{
  "n_head": 4,
  "init_std_up": 0.0266,
  "doc_mask": true
}
Each number is 128 + 24 x the weight over its row's rms, rounded and kept within 0 to 255. Layers, rows and columns count from 0. The size above them is the row's rms in percent of the matrix's.

# layer 10 MLP down, 128x320, rms 0.146, rows 22-42, columns 0-63
size [ 93 104  91  99  82  94  94  95  86  98  89  99  95 102  92 100  90 101 105 101 106]
[[135 146 105 150 129 156 144 136 128 104  95 183 150 161 124 134 113 145 118 162 136 129 154 132 131 142 102  94 146 106 173 153 121 140 186 121 156 146 184 116 152 144 109 154  77 125 160 128  84 113 131 115 144 115 136  98 151 116 129 156 124 172  49 150]
 [144 107 103 147  62 108 149 100 127  96 146 124 142 130 172 118 148 138 157 192 155 134 152 109 120 154  91 100 103 146 120 179 114 149 128 109 128  60 128 153 134 141 109  81 139 117 178 130 136 150 120 125 109 134 151  95 130 113  89 118 128 135 108 169]
 [112 149 116  89 125 100 210 126 146 147 126 154 132 134 133 119  94 155 114 105 134 125 148 106 117 152 149 112 129 109 121 123 141 148 138  91 149 123  93  84 135 135 167 155  69 156 150 150 142 141 167 143 153 167 116 145  64 116 164 132 117 120 161 156]
 [112 164 148 121 149 136 124 119 135  99 160 110  89  83 118 133 119  99  78  95 137 133  82 145 102 137 143 141 157 132 116  82 116 156  85 169 171 172 122 120 149 134 107 119  45 189 116 102 177 132  91 133 115  96 123 159 160  96 136 134 116  99  98  96]
 [100 108  99 114 132 121 126 158 136 120  73 188 165 148  80 134 118 112 138 126 102 153 136  73 141 115 110 130 120 116  71 114 121 129  83 101 108 143 143 146  78 128 152 118 116 110 140 157 189 114  93 106 108 144 130 122 111 178 100 196 139 124 129 172]
 [167 154 110 133  89 127 122 138 104  96 112 137  87 113 112 140 117  79 161 127 132  89 198 128 157  99 123 131 126 145 145 137 135  99  93 148 137 106 114 134 154 141 154 194 100 148 112 149  81 113 146 117 152 130 152 158 117 140 120 118 149 105 109 117]
 [143 139 136 145 117 161 122 127 129 158 163  77 170 125 166  90 119 121 175 170 125 108 129 123 134  98 103 150 134 171 134 166 146 174 165 131 157  91 130 130  69  84 149 114 114 121 164 124 151 138 119 108 126 123  93 116 109 124 116 140 131 158 130 157]
 [147 156 145 193 135  79 128 146 163 169 159 126 136 127 112 131 132  77 175 138 118 134 145  93 134 123 114 118 142 115 101 113  87  87 122  74 168 138 101 133 135 104 120 144 112 122 139 140 114 147 137 146 138 153 141 122 127 120 131 144 151 126 115 113]
 [146 158 177 113 143 159 110 141 118 123 121 128 141  93 149 124 137 148 130 131 151 170 105 136 130 108 141 148 138 102 136 115 149 121 122 151 168 129 121 163 163 175 176 138 153 134 113 122  93 116 154 127 146 154 108 154 151 118  94  95 116 136 144 135]
 [141 121 139 118 139 141 114 132 142 175 110 112 149 122 112 170 143 114 135 169 150 117 131 127 105 110 119 154 105 135 147 124  86 119 105 136  98 111 117  91 151 170 149 165 136 119 136  84 164  83 132 117 107  95 112  94 135 134 102 109 111  84 154 142]
 [119 122 143 128  70 120 186 122 177 126  97  89 106 159 134 141 155  99 146 155 149 142 171 137 117 101 176 136 136 118 123 152 175 147 160 132 125  92 155 124  95 136 139 136 100 110  98 159 142 137 132 122  99 164 121  75 149  94 164 121 123 121 185 146]
 [161 138 131 131 126 157 126 136 144 136 109 140 100 119 167 132 155  81 134  97 109 110 112 131 157 175 163 113  95 150 106 180  95 148 118 137 151 138 117 136 165  88 113  61 141 116 120 122 144 119 124 145 120 133 143 165  96 138 127 164 147 131 106  75]
 [143 154 163 109 124  82 137 142 140 126 164 127 137 146 116 120 119 125 140 154 125 135 127 123 163 124 110 138 143 109 128  93 127 124 153 100 130 141  74 128 138 112 166 148 180 105 127 137 123  95 156 106 114 155 179 124 140 102 122 156  81 156 125 155]
 [143  99 105 120 122 146 123  94 132 137 121 124 161 119 110 133 100 108 117 177 121 151 151 162 147 171 131 135 138 117 141 140 102 136  97 133 137 135 105  90 100 168 117 156 121 124 200  95 136 116 100 125 147 129 174 156  96 141 166 156 104 137 175 136]
 [100 180 120 124 155 100 135 180 116 142  94 107 164 145 119 142 140 138 135 172 137 143 124 105 103 110 109 145 157 128 131 102 157 112 160  78 157 168 105 142  92 142 126 105 130 144 165 108 133 159 109 126 116 144 156 128 132 100 139 147 135 103 108 161]
 [ 63 162  84 127 177 111  97 146  99 116 118 116 130 122 177 138 111 202 113 175 103 164 159 141 108 129 147 158 128 137 133 129 165 141 162 120 139 126 160 124 144 121 115 145 130 116 125  93 155 117 123 139 126 138 123 114 121 156 112  73 126  94 108 121]
 [116 122 148 122 127 161 125 134  83 160 108 106 132 102 142 143 140  93 155 111 105 167 128 130 155 140 136 112 121 124 125 160 150 130 118 145 106 110 121 131 123  89 118 117 113  94 131 123 117 110 106  97 168 113 137 123 116 130 104 167  86 134 128 117]
 [123 121 106 156 103 176 152 122 134 112 113 113 107 111 149 120  98  95 154 107  97 154 134 140 104 129 107 109 141 105 158 100 114 167 101 129 133 112 125 144 159 129  75 160 136  68 143  93 138 137 109 161 100 191 111 128 103 105  98 125 156 133 134 100]
 [127 137 101 120 133  59 148 184 121 160 124 100 172 136 136 146 109  50 141 129 150 129 123 108 145  94 113 142 146 104 110  91 122  79 143 138  80 138 105 104 101 151 109 117 156 112 119 107  78 110 126 120 104 133 122 130 140  89 106 184 126 138 137 120]
 [ 96  98 122 114 110 133 136 150 161 119 142 128  73 147 149 126 118 131  96 126 114 139  91 118 128  71 123 137 134 106 147 102 145 126  88  94 167 118 152 103 140 127 109 112 139 121 131 176 126 135 110 142 117  99 138 116 108 141 166 120 134 118 100 183]
 [118 132 126 108 114 151 140 138 145 168 133  96 112 142 128 130  83 148  64 102 147 137 108 155 127 123 134 129 126 172 111 120  80 127 185  98  92 131 108 101 144 104 127  73 165  68 142 148 102 110 127 171 122 148 103 136 127 123 115  90 149 123  99 111]]